config.toml
num_hidden_layers = 16
hidden_size = 256
num_attention_heads = 4
num_key_value_heads = 1
head_dim = 64
intermediate_size = 704
vocab_size = 2995
hidden_act = "swiglu"
norm = "rmsnorm"
norm_place = "pre"
norm_eps = 1e-05
positions = "rope"
rope_theta = 3940.0
rope_fraction = 1.0
qk_norm = false
attn_scale = 0.125
bias = "none"
tie_word_embeddings = true
parallel_block = false
init = "normal"
init_std_qkv = 0.0242
init_std_o = 0.0
init_std_up = 0.0242
init_std_down = 0.0
optimizer = "muon_variant"
learning_rate = 0.00817
weight_decay = 0.044
lr_head = 0.00626
max_grad_norm = 0.5
warmup_steps = 200
schedule = "wsd"
decay_fraction = 0.608
decay_shape = "linear"
final_lr_fraction = 0.05
batch_tokens = 131072
max_seq_len = 1024
doc_mask = true
train_tokens = 537400000
max_steps = 4101
dataset = "wikipedia_en"
Each number is 50 + 15 x the weight over its row's rms, rounded and kept within 0 to 99. Layers, rows and columns count from 0. The size before them is the row's rms in percent of the matrix's.

# layer 2 attention key, 64x256, rms 0.0567, rows 10-20, columns 128-255
098:41 47 76 47 24 50 28 59 82 59 47 71 57 52 20 44 43 82 35 61 48 19 56 37 40 56 40 55 53 55 52 42 61 60 80 72 52 32 69 83 65 61 48 55 52 39 44 70 31 51 66 71 38 45 50 44 44 51 76 51 65 64 69 75 48 30 57 35 36 46 46 39 59 35 43 54 57 59 65 36 42 41 40 33 34 39 39 49 43 45 55 56 31 28 47 39 57 57 54 47 44 32 46 29 73 55 48 59 53 57 51 56 44 44 35 56 53 72 47 32 31 59 46 57 41 57 46 52
103:51 62 51 55 40 42 52 71 45 81 18 74 43 56 31 44 15 34 44 40 59 51 62 41 50 41 26 65 37 58 41 60 37 41 40 71 59 53 44 53 30 69 38 31 52 15 25 55 43 47 44 65 53 51 48 49 26 49 58 48 66 55 42 60 18 45 69 28 62 43 65 37 64 52 36 62 41 55 44 50 43 52 35 52 51 31 24 36 46 56 37 30 49 60 34 26 76 72 27 63 39 49 72 44 48 57 35 50 35 40 43 62 42 51 69 55 53 46 58 63 50 51 30 54 73 55 51 65
103:52 62 49 63 50 39 31 60 63 49 49 40 27 60 35 69 53 52 82 74 64 37 64 60 71 51 66 56 54 40 51 51 70 55 35 47 56 76 67 53 36 39 32 52 57 56 59 52 70 57 70 42 52 36 80 36 56 63 64 52 39 50 28 41 70 79 37 65 38 51 36 62 34 31 68 67 28 24 31 46 44 51 65 58 67 23 42 38 42 69 43 67 50 61 74 44 83 28 21 54 52 76 38 50 29 42 35 26 16 60 57 63 66 80 36 53 40 30 60 46 49 62 49 43 68 39 43 74
087:58 45 52 52 55 65 65 37 42 63 41 68 58 61 80 56 58 57 76 52 49 42 52 49 50 47 73 48 43 42 44 36 52 45 36 59 51 35 65 61 40 39 22 35 51 39 47 49 62 45 37 60 83 25 37 50 47 56 26 74 20 07 72 51 31 23 58 49 46 36 36 45 49 45 28 52 46 35 62 43 84 55 56 56 48 70 51 43 39 34 56 32 47 76 54 34 55 45 52 32 48 75 45 56 63 37 29 45 47 67 65 69 58 46 69 61 45 45 38 63 46 55 29 47 47 31 54 39
087:57 39 42 41 41 74 66 29 71 75 65 44 45 42 57 66 63 62 44 39 64 68 56 45 50 41 48 56 46 34 43 36 44 40 29 28 53 47 57 48 50 71 51 46 38 61 47 63 61 49 51 25 36 29 28 64 49 42 71 35 44 55 63 37 54 52 44 73 29 57 48 35 66 71 28 64 87 38 40 41 45 17 35 38 44 50 45 46 41 52 51 51 56 14 34 41 27 31 52 62 14 52 62 52 72 33 54 45 87 37 51 47 45 50 20 71 45 35 42 29 49 71 47 23 57 53 45 34
094:54 53 41 78 38 55 47 50 46 46 43 52 44 56 52 75 56 43 28 75 36 59 49 35 72 61 53 54 57 30 62 38 42 51 67 46 61 63 76 65 36 46 73 53 55 62 61 44 30 56 53 24 50 27 64 58 38 50 43 36 50 47 58 14 59 58 48 65 52 53 67 43 63 66 47 71 58 19 57 63 39 50 67 65 51 40 38 54 42 27 32 50 53 63 63 39 51 58 42 77 27 55 44 58 76 74 78 62 36 68 36 22 34 59 12 40 41 10 76 57 49 50 28 34 52 25 60 35
095:45 29 90 41 47 56 58 24 61 53 59 33 69 45 44 67 49 49 43 38 46 55 68 39 68 53 58 23 37 77 59 44 50 23 56 82 47 63 44 66 54 24 68 17 68 29 76 28 42 26 61 48 58 56 63 70 43 54 63 59 45 53 41 43 61 49 50 11 54 57 63 26 52 29 43 41 39 28 53 48 54 35 24 59 44 48 41 54 44 41 57 54 52 65 45 43 37 52 44 62 64 04 55 44 27 36 55 54 57 59 49 44 57 55 47 54 33 14 54 59 41 70 35 35 38 34 65 59
103:39 70 32 65 35 48 65 52 46 60 57 41 52 48 22 24 50 39 66 61 54 31 39 69 36 72 43 40 41 62 44 63 46 58 26 61 49 64 58 59 49 34 33 57 45 40 51 46 57 85 60 70 56 62 53 57 54 35 53 63 65 59 45 44 75 23 80 70 37 76 53 38 37 29 56 59 67 83 23 55 53 53 34 25 46 51 40 65 40 68 51 74 63 30 31 57 65 41 35 46 75 62 57 77 33 37 16 18 48 38 66 50 54 56 67 65 99 45 52 43 84 46 52 39 67 41 55 37
091:50 72 49 46 60 51 49 57 32 63 66 38 48 52 46 33 41 43 64 46 33 56 48 55 32 51 68 64 80 57 43 67 35 14 57 33 59 86 42 40 60 60 54 34 46 65 57 65 35 59 71 42 62 43 35 55 69 63 62 29 49 62 65 62 20 65 47 51 71 47 58 42 47 52 40 67 85 28 02 37 43 77 51 48 71 43 59 32 66 62 35 56 58 51 56 44 49 46 73 35 55 72 54 65 59 64 61 12 60 52 30 59 53 51 27 66 33 43 75 34 65 49 54 72 55 61 38 72
110:44 43 32 27 45 44 47 64 66 37 47 27 62 54 73 73 51 34 51 75 37 46 65 52 52 45 47 73 48 56 49 26 54 46 61 63 36 24 41 66 41 33 51 49 43 38 61 64 32 75 11 48 52 83 56 45 46 53 62 29 35 42 43 35 62 43 66 23 56 55 57 31 42 74 50 40 54 70 52 50 61 53 39 44 40 75 55 36 66 51 65 34 32 64 50 43 29 44 54 66 39 40 59 20 55 37 51 33 70 75 53 61 32 74 26 42 56 63 43 46 17 41 49 65 79 38 68 80
105:41 12 34 13 52 59 47 67 44 43 55 48 34 51 51 34 64 58 42 60 48 30 64 47 45 39 73 29 54 37 68 25 53 79 56 41 64 27 74 64 60 39 25 26 74 61 31 52 48 45 48 40 69 33 66 65 34 57 49 37 69 39 49 23 41 66 39 39 45 45 64 58 47 40 44 37 30 57 54 80 77 51 43 57 48 31 39 56 79 56 54 42 55 42 58 31 53 59 44 52 42 67 46 12 46 56 58 38 29 57 55 54 76 79 57 47 60 66 43 30 42 47 20 38 62 29 39 43
# layer 2 attention query, 256x256, rms 0.0489, rows 11-21,75-85,139-149,203-213, columns 128-255
109:32 65 31 53 51 45 51 27 56 41 33 64 33 55 50 37 22 36 65 56 50 85 74 77 49 47 45 34 50 31 30 66 84 75 46 48 55 43 37 54 54 43 58 48 51 48 45 54 33 33 46 52 61 46 30 47 49 37 39 85 80 55 49 75 47 48 69 42 73 36 39 48 28 39 52 49 46 52 59 40 41 45 69 81 44 45 52 73 29 45 55 59 22 53 36 56 56 53 48 69 45 68 39 54 29 38 45 29 42 39 55 24 38 22 87 73 70 66 76 37 49 40 40 56 37 23 50 38
103:65 32 65 51 50 71 57 47 66 29 54 70 19 49 38 47 43 40 36 70 43 46 08 67 43 71 69 55 43 49 12 76 71 45 32 49 39 71 49 42 17 62 38 42 47 35 45 77 14 37 29 38 26 56 32 75 59 54 61 01 62 74 45 37 62 45 43 49 47 36 33 58 35 59 53 54 78 70 56 81 34 57 30 49 71 36 42 51 37 56 49 53 57 50 50 31 65 27 72 48 54 95 28 40 54 47 46 35 43 40 47 48 36 56 34 49 67 60 56 44 47 65 51 28 77 41 47 28
108:87 54 43 39 71 83 36 42 47 47 57 49 91 55 45 47 55 38 66 45 83 53 19 69 27 60 19 35 33 29 54 34 74 35 37 58 86 55 42 39 28 81 57 30 56 37 30 44 90 31 35 50 52 50 50 53 43 71 55 70 42 51 61 24 58 37 64 45 52 56 44 39 75 39 39 42 24 64 46 69 66 63 31 59 29 65 64 56 46 41 48 41 55 74 56 38 79 39 50 49 57 39 38 66 43 59 45 53 20 48 69 30 45 47 29 60 40 49 60 56 65 41 38 60 46 89 40 63
110:53 69 46 65 46 80 57 64 71 46 11 45 19 56 30 64 41 55 68 28 41 80 50 47 43 54 33 78 47 65 15 36 43 50 60 52 51 49 78 76 36 70 58 53 42 31 73 50 41 55 51 72 23 72 30 46 54 61 51 37 65 60 32 73 39 22 56 54 49 21 45 42 62 27 78 18 31 68 50 58 36 46 36 33 55 45 34 58 58 57 42 42 40 32 39 54 58 50 67 62 64 48 19 43 33 49 75 47 48 58 37 62 66 67 53 78 78 56 40 32 63 64 43 65 47 22 71 04
095:72 60 63 43 56 80 41 15 56 45 50 69 73 26 59 69 86 04 43 48 42 76 44 38 39 54 74 34 68 56 52 59 55 57 65 44 66 52 61 45 60 61 63 74 26 49 59 51 47 36 54 45 50 40 59 60 31 24 53 59 27 67 52 59 84 64 37 71 62 53 51 54 46 54 57 71 57 38 70 47 63 40 42 46 53 41 53 50 67 39 37 47 57 56 54 69 59 54 60 43 74 41 37 67 82 52 68 53 45 49 37 27 59 34 25 41 56 51 35 63 61 35 43 70 52 48 46 33
097:51 16 58 49 52 48 75 28 27 47 52 61 58 58 54 40 53 55 34 72 23 63 60 37 60 60 39 64 53 72 53 42 61 15 73 60 38 38 37 58 51 63 55 37 44 55 56 32 82 56 43 46 52 61 42 39 51 56 94 55 47 37 80 36 68 38 28 37 37 49 59 29 48 56 29 55 54 28 62 48 56 59 44 49 36 75 51 18 60 39 34 51 40 56 79 27 45 46 44 58 31 27 48 27 59 46 57 71 63 70 23 47 81 62 58 35 50 42 62 53 34 63 69 41 66 52 61 61
091:42 60 50 53 54 14 77 54 49 59 62 66 48 83 51 58 43 60 79 29 44 45 63 47 48 66 59 40 46 56 70 61 49 43 56 69 31 29 45 49 37 46 51 33 51 71 40 55 38 86 74 50 64 56 60 39 80 65 68 15 65 42 79 42 37 64 66 48 31 51 62 52 28 76 35 42 54 35 63 39 69 33 59 33 58 41 38 08 38 40 61 71 38 69 61 55 86 43 61 49 39 36 69 57 43 83 42 63 61 55 54 99 67 57 86 61 47 29 57 49 51 73 64 61 68 24 48 69
099:21 61 55 67 18 56 71 57 24 75 45 57 77 46 39 34 22 78 58 28 45 41 47 36 55 76 39 60 58 45 42 86 42 33 40 68 47 49 18 61 41 79 44 32 31 73 65 05 40 61 55 19 34 70 46 45 61 60 51 51 68 43 38 63 60 66 59 26 48 35 73 49 18 58 60 44 66 35 50 59 25 44 39 59 75 58 46 59 54 50 49 56 45 51 47 46 42 17 33 86 11 47 65 57 46 56 61 52 55 45 41 68 50 27 48 72 55 28 45 54 61 42 71 62 46 47 36 53
097:68 61 53 37 68 45 76 48 51 29 29 49 48 17 63 17 64 56 52 32 45 53 37 40 39 25 51 71 52 56 66 43 56 60 52 34 68 36 37 53 63 36 54 58 69 53 41 89 40 39 38 75 37 43 46 58 57 46 74 56 83 72 38 45 44 70 29 30 28 47 70 19 48 78 39 73 62 80 47 38 86 44 56 53 33 54 40 46 45 51 64 55 48 46 28 44 59 50 66 49 82 64 58 63 08 39 34 42 45 47 61 49 50 36 54 31 76 44 33 21 29 52 59 60 59 81 50 52
106:18 57 36 38 43 41 48 35 42 37 71 49 36 59 69 48 79 37 41 54 42 42 59 46 84 26 99 52 55 58 75 36 57 53 76 43 48 49 51 28 64 34 33 79 80 74 42 38 46 42 62 34 32 57 50 48 49 40 51 41 44 24 55 43 44 42 61 54 64 57 55 39 48 39 37 46 54 43 26 49 55 45 67 44 49 23 57 54 54 54 56 34 28 36 46 48 56 53 64 53 60 50 27 35 50 58 69 75 62 69 54 25 59 55 58 42 24 61 44 38 47 43 33 49 32 46 45 45
105:61 40 53 53 65 46 54 52 49 70 47 78 60 22 42 47 48 71 29 49 54 51 60 55 30 42 20 50 37 61 34 73 27 44 82 55 34 47 30 50 68 64 55 61 58 33 60 36 38 40 27 18 40 62 71 32 61 35 40 52 52 37 45 90 51 45 42 26 35 42 48 38 56 76 45 51 59 37 43 26 39 50 24 56 51 60 32 49 73 50 45 66 38 62 52 70 56 38 51 50 48 43 64 31 57 36 43 41 54 61 29 43 64 32 34 65 52 41 55 74 74 19 65 32 40 30 49 36
111:71 55 27 38 35 46 15 57 66 57 47 50 44 46 53 28 45 39 49 36 34 74 72 50 43 32 46 39 21 70 34 49 31 49 49 55 15 39 53 61 76 52 46 52 49 44 40 47 15 45 24 59 48 70 73 55 50 52 38 47 62 67 48 52 39 54 63 51 49 61 74 46 62 75 28 41 51 46 57 58 81 62 48 46 63 54 50 22 09 58 50 60 50 60 35 44 57 73 22 50 40 68 70 38 59 90 32 54 58 92 59 53 32 46 26 34 52 62 43 44 37 52 51 52 47 42 48 36
110:60 34 55 71 48 45 21 52 55 24 36 81 44 61 35 61 30 51 56 40 52 29 58 63 62 57 44 65 71 24 57 59 38 47 28 46 68 72 37 60 42 51 36 67 71 34 58 39 36 62 54 52 45 33 49 51 35 46 62 86 64 71 56 67 55 62 53 57 24 24 58 25 62 52 45 67 52 28 33 52 23 67 58 65 62 44 16 38 46 53 45 63 46 23 41 44 55 50 63 54 44 62 66 63 14 55 43 64 14 79 28 52 48 26 67 58 63 45 08 37 47 54 40 37 61 43 39 46
100:68 45 65 51 24 60 23 62 53 29 47 28 46 75 46 60 33 30 64 35 50 37 26 49 36 62 62 50 44 49 34 71 64 34 57 46 56 39 29 39 42 38 61 19 33 56 32 46 61 24 48 38 61 85 65 49 33 18 60 55 34 48 79 57 40 69 75 67 39 48 65 40 40 48 55 29 34 88 79 58 50 49 45 63 72 65 60 78 50 57 15 38 29 39 64 41 32 61 62 36 35 57 50 51 56 83 47 58 53 39 62 38 35 53 73 50 42 55 70 22 39 38 43 61 76 43 74 50
105:78 49 50 47 34 62 45 66 76 22 44 34 42 60 34 53 89 52 30 66 55 57 63 46 27 68 42 68 53 58 34 57 38 48 40 27 38 28 56 46 70 90 41 90 38 47 49 46 38 70 32 57 27 60 58 40 56 45 45 46 95 85 40 68 24 56 59 63 52 48 44 33 52 72 39 39 49 68 52 45 27 47 45 25 54 45 29 90 24 65 56 39 59 53 56 26 28 37 30 52 38 56 59 53 47 67 39 40 51 39 48 48 47 43 30 56 54 56 77 45 44 31 54 49 80 64 54 64
091:37 39 54 48 60 40 60 72 31 50 45 64 37 55 38 12 47 35 64 25 42 54 92 68 58 58 87 64 67 46 53 41 68 60 47 60 27 61 55 37 51 57 51 73 62 68 30 35 54 35 70 52 84 19 62 58 57 37 47 48 40 64 67 59 52 35 47 50 57 44 29 27 30 75 50 62 55 50 68 62 61 34 69 31 66 64 57 41 46 45 67 47 70 62 74 63 71 51 38 57 53 52 44 78 37 48 41 69 23 37 67 45 24 31 71 40 47 51 67 42 44 36 30 60 36 34 52 66
088:26 48 49 72 61 15 42 54 49 51 52 39 60 40 53 42 40 58 53 64 57 63 66 55 46 47 65 49 71 73 29 71 36 49 62 73 57 77 64 62 41 54 36 56 23 50 35 65 37 44 49 44 58 61 70 66 30 59 39 66 43 41 55 78 40 54 66 05 31 37 30 63 44 80 29 58 57 29 52 42 67 50 60 48 73 72 35 47 59 44 69 42 40 50 20 41 56 52 44 71 59 47 65 21 60 10 60 64 13 52 15 40 28 62 55 42 27 40 36 66 52 58 43 46 44 54 58 79
101:45 74 77 40 56 53 36 52 54 40 45 55 84 55 79 53 60 57 39 87 91 47 67 53 56 26 53 32 55 52 52 36 57 59 41 65 43 25 80 36 25 29 53 64 34 31 43 56 42 63 54 51 53 52 37 58 55 68 73 33 34 46 39 12 66 30 60 81 50 81 37 47 47 38 27 27 48 63 99 81 54 46 72 40 44 51 67 28 46 28 46 33 38 65 25 59 49 54 45 56 49 19 57 65 41 58 53 47 54 42 47 52 39 77 54 36 44 51 72 62 51 52 72 63 66 73 74 56
093:92 43 68 59 29 36 72 44 61 42 56 34 67 49 49 68 37 44 31 65 47 49 74 40 46 58 91 90 38 61 72 58 64 53 59 58 66 46 50 57 27 39 54 55 55 66 77 60 32 66 28 16 34 50 45 34 62 61 62 35 36 48 13 48 36 49 19 54 73 33 53 36 60 56 41 64 75 38 45 62 46 64 52 49 52 61 37 45 80 42 46 55 31 64 87 32 48 35 93 39 58 50 15 53 60 55 63 63 65 68 52 65 56 53 42 47 31 59 35 39 42 61 40 38 71 63 62 53
101:39 54 35 79 56 65 53 59 55 44 48 68 38 36 47 51 51 43 57 48 60 30 19 54 54 45 61 44 38 45 17 57 41 53 40 47 37 55 41 38 51 43 66 71 33 47 78 58 25 65 41 39 27 50 48 54 63 54 63 39 62 56 21 53 51 61 52 26 29 55 42 56 52 54 56 22 76 63 64 36 24 34 38 37 69 59 33 22 57 44 56 76 21 32 27 26 53 61 81 31 41 42 68 39 59 48 28 67 50 66 21 69 51 46 61 75 56 68 42 44 60 60 36 32 64 34 42 50
092:33 55 53 39 79 14 07 75 28 20 53 38 54 49 46 49 79 49 58 61 40 59 32 46 56 48 45 22 53 65 61 61 43 61 45 35 61 48 66 59 53 66 62 43 38 57 13 57 63 33 74 51 48 35 65 60 66 37 55 61 57 45 68 30 35 85 67 55 61 43 40 57 39 40 40 29 70 63 77 45 58 44 57 34 61 24 58 36 32 39 57 63 75 81 48 68 57 55 59 55 22 36 74 38 50 99 71 39 75 38 58 60 36 44 26 44 36 52 55 72 39 44 56 58 43 42 39 64
098:54 26 45 38 43 43 49 31 76 72 54 09 48 40 68 56 53 58 54 59 41 44 40 54 99 38 27 75 64 42 53 43 56 42 50 43 84 33 47 87 53 58 51 41 51 50 71 57 60 56 29 48 62 28 51 62 37 63 42 60 30 84 68 36 47 35 42 51 41 47 39 51 47 44 17 35 53 45 51 41 70 53 56 61 35 78 40 50 43 49 47 27 32 64 37 42 29 29 55 61 37 40 43 33 54 42 70 57 58 43 69 28 63 60 60 36 35 90 52 42 75 63 61 57 58 51 41 99
104:65 53 59 57 47 56 29 50 67 35 52 67 36 46 41 53 56 63 58 61 47 74 42 65 35 61 43 55 54 64 51 82 19 63 30 63 54 75 70 63 88 42 36 46 52 67 66 42 51 36 39 45 41 46 79 52 22 39 34 48 65 41 42 82 56 55 63 52 38 42 38 32 41 40 61 36 44 69 70 29 33 37 50 56 54 54 61 71 65 59 48 79 27 19 63 52 45 60 20 69 40 64 44 36 80 58 67 44 35 61 56 31 59 64 45 44 63 86 62 79 50 34 53 42 64 30 43 45
104:88 47 47 31 58 60 57 66 31 08 38 49 50 55 29 75 37 42 50 61 69 53 35 66 52 67 33 58 43 14 52 41 61 47 40 33 55 45 61 26 42 42 44 53 60 49 31 41 47 55 32 49 41 65 48 60 45 41 67 60 89 56 75 58 27 62 57 72 37 63 62 56 67 21 56 62 44 90 56 39 46 65 20 46 30 46 28 60 58 42 51 45 27 78 46 69 47 70 40 24 56 68 63 62 46 32 49 57 43 52 71 75 55 53 54 42 62 62 23 26 52 50 52 51 58 76 53 20
098:52 47 48 43 72 78 46 54 44 24 59 41 46 49 53 26 34 61 38 44 23 86 54 55 40 63 57 65 37 65 70 59 48 73 32 45 29 46 52 37 60 38 25 66 55 52 53 60 36 32 38 57 28 62 38 58 50 52 70 49 63 68 52 55 35 60 22 67 57 28 71 45 64 53 55 52 42 69 58 55 41 45 36 58 52 64 42 31 64 53 45 60 28 57 59 79 72 46 50 48 50 33 47 53 86 50 66 61 40 43 65 58 44 40 25 41 54 53 60 64 46 87 41 74 35 61 72 61
096:38 27 37 56 48 51 64 42 59 39 36 27 75 39 56 59 56 55 47 40 40 76 62 71 40 51 62 80 60 49 36 48 43 50 61 12 62 43 39 43 46 79 59 59 57 55 53 67 57 49 32 52 53 50 30 44 35 55 67 18 52 41 36 40 35 57 46 51 28 61 45 73 32 61 21 62 61 34 47 71 68 55 37 49 54 83 46 40 49 84 06 52 31 53 54 20 27 50 52 31 50 38 39 54 59 58 42 28 80 62 41 49 37 46 37 39 61 49 15 52 59 74 63 34 70 63 28 49
097:59 65 95 34 50 48 34 60 45 59 70 01 64 45 57 58 46 48 62 58 47 75 68 17 74 50 60 48 59 59 50 37 51 59 66 56 54 49 33 70 60 46 67 49 25 59 57 32 58 68 52 61 48 68 35 50 45 59 23 66 45 42 69 57 50 42 52 44 67 79 72 46 53 33 36 30 67 56 73 48 54 39 70 48 38 64 54 23 55 49 57 63 38 76 41 85 30 63 41 61 47 24 59 69 35 43 61 53 80 41 32 46 46 24 70 46 37 54 61 80 50 33 52 67 38 45 38 69
092:40 50 39 41 43 39 39 51 64 27 32 37 61 40 62 61 24 28 66 53 72 75 66 38 68 56 59 41 36 45 21 55 24 32 59 61 64 60 34 44 56 49 66 36 53 45 54 40 52 69 77 49 34 54 46 51 80 36 37 28 35 62 32 38 69 58 57 44 71 30 33 47 44 68 52 51 70 59 44 08 37 81 72 74 34 49 48 70 52 31 52 68 53 53 21 73 38 51 40 71 60 41 70 93 78 48 49 59 44 55 40 39 48 40 22 20 23 58 92 66 44 61 50 38 44 59 61 36
103:37 56 60 37 48 60 29 61 51 80 62 47 41 55 59 64 65 09 49 64 56 16 62 52 34 63 67 24 56 39 61 69 57 67 50 64 55 69 68 55 39 49 43 51 43 59 36 42 66 69 66 58 77 46 64 54 32 48 44 43 44 53 17 37 61 46 55 69 65 55 25 37 39 44 40 59 42 47 71 73 79 21 76 19 64 17 80 35 46 56 49 53 56 31 48 59 61 51 56 50 63 54 44 56 61 60 57 69 45 50 60 43 58 75 40 29 47 55 64 57 58 42 35 59 38 51 28 38
116:64 58 43 38 72 35 22 53 46 30 61 44 69 40 56 54 70 30 57 72 55 42 53 45 43 54 76 44 62 21 62 69 48 64 63 39 86 60 33 56 49 68 69 40 49 79 33 52 57 73 60 55 63 52 45 12 49 66 69 79 75 18 57 39 63 36 68 54 52 60 50 59 48 61 58 56 40 50 55 61 67 63 60 47 31 39 92 54 65 77 43 68 44 49 66 28 42 65 63 61 57 50 27 41 42 70 55 65 53 54 72 45 27 55 73 50 48 65 39 62 65 31 53 58 52 56 51 56
104:45 40 62 46 59 47 83 62 81 48 52 53 51 12 42 43 40 45 24 40 41 45 35 73 56 33 69 60 26 60 47 42 64 35 39 46 46 70 44 57 55 52 64 62 51 50 62 73 36 23 53 25 27 49 63 76 50 57 50 48 59 69 48 79 20 36 54 28 59 53 74 90 45 70 53 68 70 39 74 25 24 64 49 29 43 62 21 46 66 87 57 56 46 44 36 47 56 36 49 44 38 53 39 46 50 27 56 43 40 31 46 62 33 33 54 45 37 59 44 47 45 49 43 42 42 52 30 50
099:41 66 55 68 59 31 43 46 47 55 61 53 53 59 59 29 56 59 61 55 53 49 73 37 69 52 53 21 43 49 29 36 36 55 22 37 53 42 54 41 61 59 15 54 24 68 30 50 62 34 64 36 42 37 44 40 51 52 35 35 37 31 65 29 18 43 23 31 30 30 69 58 37 53 50 66 46 47 68 55 78 61 40 27 54 63 84 26 62 38 37 64 45 63 50 64 62 55 61 26 49 27 80 65 53 60 19 57 52 35 58 64 69 40 70 65 65 30 64 56 66 55 44 62 52 63 50 73
114:66 67 48 37 36 62 29 39 47 40 51 28 55 56 79 54 54 38 63 78 31 79 59 72 63 39 46 57 60 38 52 27 74 51 61 40 57 65 54 58 70 67 61 35 57 55 53 54 73 23 48 66 47 75 23 57 51 38 58 75 36 35 76 44 38 57 66 57 58 66 50 62 57 64 37 47 44 43 29 64 62 55 74 65 41 65 79 63 58 39 39 32 21 59 56 48 40 76 46 33 39 47 01 68 34 69 54 43 56 12 61 27 37 53 44 65 53 72 49 56 51 49 50 84 29 37 68 56
091:59 59 26 47 76 71 38 23 56 58 52 58 32 28 66 50 39 49 40 71 24 56 32 66 49 74 52 52 83 54 61 60 22 47 36 44 52 52 41 51 70 60 44 56 40 53 47 74 70 64 71 64 64 44 70 73 55 37 31 67 47 63 45 46 82 32 56 58 58 44 47 30 47 44 35 43 54 40 49 43 50 37 51 53 75 66 54 22 66 58 42 46 51 42 30 18 50 80 47 75 39 57 32 26 74 73 55 30 68 56 45 29 25 40 49 49 60 69 70 52 50 34 58 35 45 61 43 39
098:86 52 41 64 59 64 62 53 45 16 58 48 62 73 33 45 74 56 42 37 70 59 58 35 57 69 42 45 52 43 67 20 29 67 56 44 44 58 62 38 42 47 35 43 67 47 65 25 79 23 57 70 45 54 64 63 29 36 57 40 41 58 78 57 08 27 77 58 48 57 60 78 79 50 56 27 39 73 31 69 74 62 53 52 17 53 59 61 49 53 32 52 57 44 70 63 54 54 38 24 76 47 32 47 38 60 04 36 61 36 37 50 54 69 41 28 61 51 20 77 66 51 50 56 38 47 59 38
088:32 53 25 32 65 71 49 15 37 62 56 34 76 32 52 46 50 41 69 41 44 45 49 61 55 36 42 59 51 74 42 42 09 37 54 62 57 54 43 45 59 58 19 60 33 32 75 57 74 24 56 60 76 42 46 56 47 43 48 72 52 67 48 50 50 53 26 43 72 59 47 34 40 60 65 65 63 51 25 47 49 53 52 57 56 67 59 48 37 54 41 46 53 60 30 56 52 55 57 48 45 72 57 56 54 19 65 32 47 11 44 24 42 75 18 39 41 46 49 52 63 44 67 64 37 66 43 43
085:34 83 53 47 60 06 30 99 65 31 55 57 40 41 16 19 78 57 59 49 40 28 30 78 54 56 31 42 28 57 50 65 21 55 50 61 61 59 45 45 12 35 49 35 22 61 47 64 58 58 35 53 51 62 39 33 37 49 28 73 47 47 62 73 59 75 40 59 04 38 56 55 60 53 43 41 43 51 66 49 52 33 24 58 57 31 43 42 42 67 52 91 39 54 57 66 47 66 48 64 42 35 55 36 43 67 24 32 53 50 47 62 24 68 75 46 56 51 38 58 66 63 57 64 61 29 25 61
099:60 43 57 60 45 13 48 32 31 46 63 31 58 50 57 36 60 39 62 30 65 55 60 66 57 57 45 39 58 68 19 47 40 47 69 41 37 42 37 33 64 09 66 50 50 45 60 56 48 47 67 37 34 42 43 33 54 45 68 33 50 48 38 56 42 55 20 54 63 69 60 58 25 31 17 63 62 41 32 20 51 82 55 65 47 60 60 50 49 41 45 40 65 42 58 72 32 53 60 30 65 25 79 59 42 49 65 25 52 59 29 49 85 49 27 42 49 16 17 52 70 59 93 26 40 39 61 60
093:48 49 58 57 39 58 42 57 61 34 27 46 71 28 73 35 34 32 31 54 20 44 69 49 46 43 20 62 23 38 30 35 46 29 77 46 32 53 15 45 53 49 92 27 48 32 70 44 23 39 36 37 64 46 36 52 66 61 42 39 38 69 60 54 26 34 42 31 77 52 62 59 42 45 20 68 76 28 41 25 25 85 39 75 56 75 36 67 46 48 40 51 65 71 39 30 38 51 64 57 45 84 45 60 56 50 51 49 41 42 45 64 58 37 27 47 50 33 48 44 57 44 49 44 69 81 63 56
092:47 34 46 21 40 75 66 44 39 72 50 42 29 65 33 95 46 33 32 72 30 39 61 45 64 34 56 53 43 64 60 42 52 20 66 34 39 67 51 34 40 55 39 44 49 64 40 49 64 36 83 36 56 59 51 66 63 54 53 60 35 34 22 37 16 61 56 47 69 19 65 51 16 51 53 28 59 70 34 58 33 39 31 50 31 26 72 31 95 24 50 75 70 34 37 44 55 31 52 36 35 65 30 58 54 35 81 72 46 38 65 31 56 56 74 46 64 81 71 70 66 29 42 50 49 66 33 27
085:05 26 55 55 46 28 46 79 42 48 42 52 54 63 58 77 76 39 39 67 45 18 60 46 68 56 52 22 44 53 41 55 48 70 70 06 63 56 66 45 38 53 42 55 45 32 39 18 57 50 53 42 67 42 45 45 44 39 34 53 30 64 43 27 41 68 50 69 35 66 35 99 28 46 75 45 41 52 41 67 64 62 56 24 33 33 64 53 31 31 59 48 50 51 38 62 57 58 63 53 31 45 36 63 35 51 58 33 24 53 49 47 40 52 57 44 68 41 23 52 28 65 43 35 42 44 81 48
107:30 30 62 45 46 39 51 50 76 67 43 56 66 50 45 70 43 60 66 38 60 53 51 39 81 53 44 47 53 25 35 60 54 34 30 30 38 41 59 65 56 59 69 68 31 48 48 46 60 41 48 48 61 27 59 58 37 47 48 48 59 29 39 52 59 27 40 22 52 45 22 48 50 77 41 82 49 15 50 48 65 41 44 60 44 69 36 32 48 42 58 37 99 60 44 72 58 20 40 48 39 54 70 68 42 48 71 40 26 46 46 64 65 61 56 36 34 46 49 29 50 48 47 29 61 63 25 68
090:31 54 51 51 56 50 65 34 33 78 58 36 69 45 55 50 37 55 74 24 18 81 68 40 62 47 54 71 48 06 34 46 40 31 72 45 63 49 29 36 75 63 54 54 24 37 64 53 54 41 39 48 20 42 33 46 75 54 48 21 47 41 43 61 53 61 07 16 57 39 51 51 45 63 45 59 62 54 48 18 29 60 59 44 51 58 39 20 38 44 37 67 54 43 59 24 50 57 55 49 57 47 63 65 49 41 68 46 48 38 29 25 31 36 65 33 49 42 57 62 71 23 43 50 61 51 61 58
083:59 60 40 52 29 63 96 39 14 46 49 43 79 53 30 67 56 25 59 40 70 60 66 59 57 54 64 43 40 44 57 37 59 61 60 66 51 55 47 41 60 47 57 29 52 44 43 46 73 21 81 48 52 13 71 46 39 36 53 28 59 33 34 63 53 52 72 48 73 76 57 46 40 43 52 44 77 69 44 44 50 46 40 66 53 36 48 59 53 28 40 38 66 74 64 53 68 10 43 41 69 56 47 65 53 49 68 58 51 72 59 40 48 41 24 61 38 53 72 55 49 59 57 46 65 57 25 67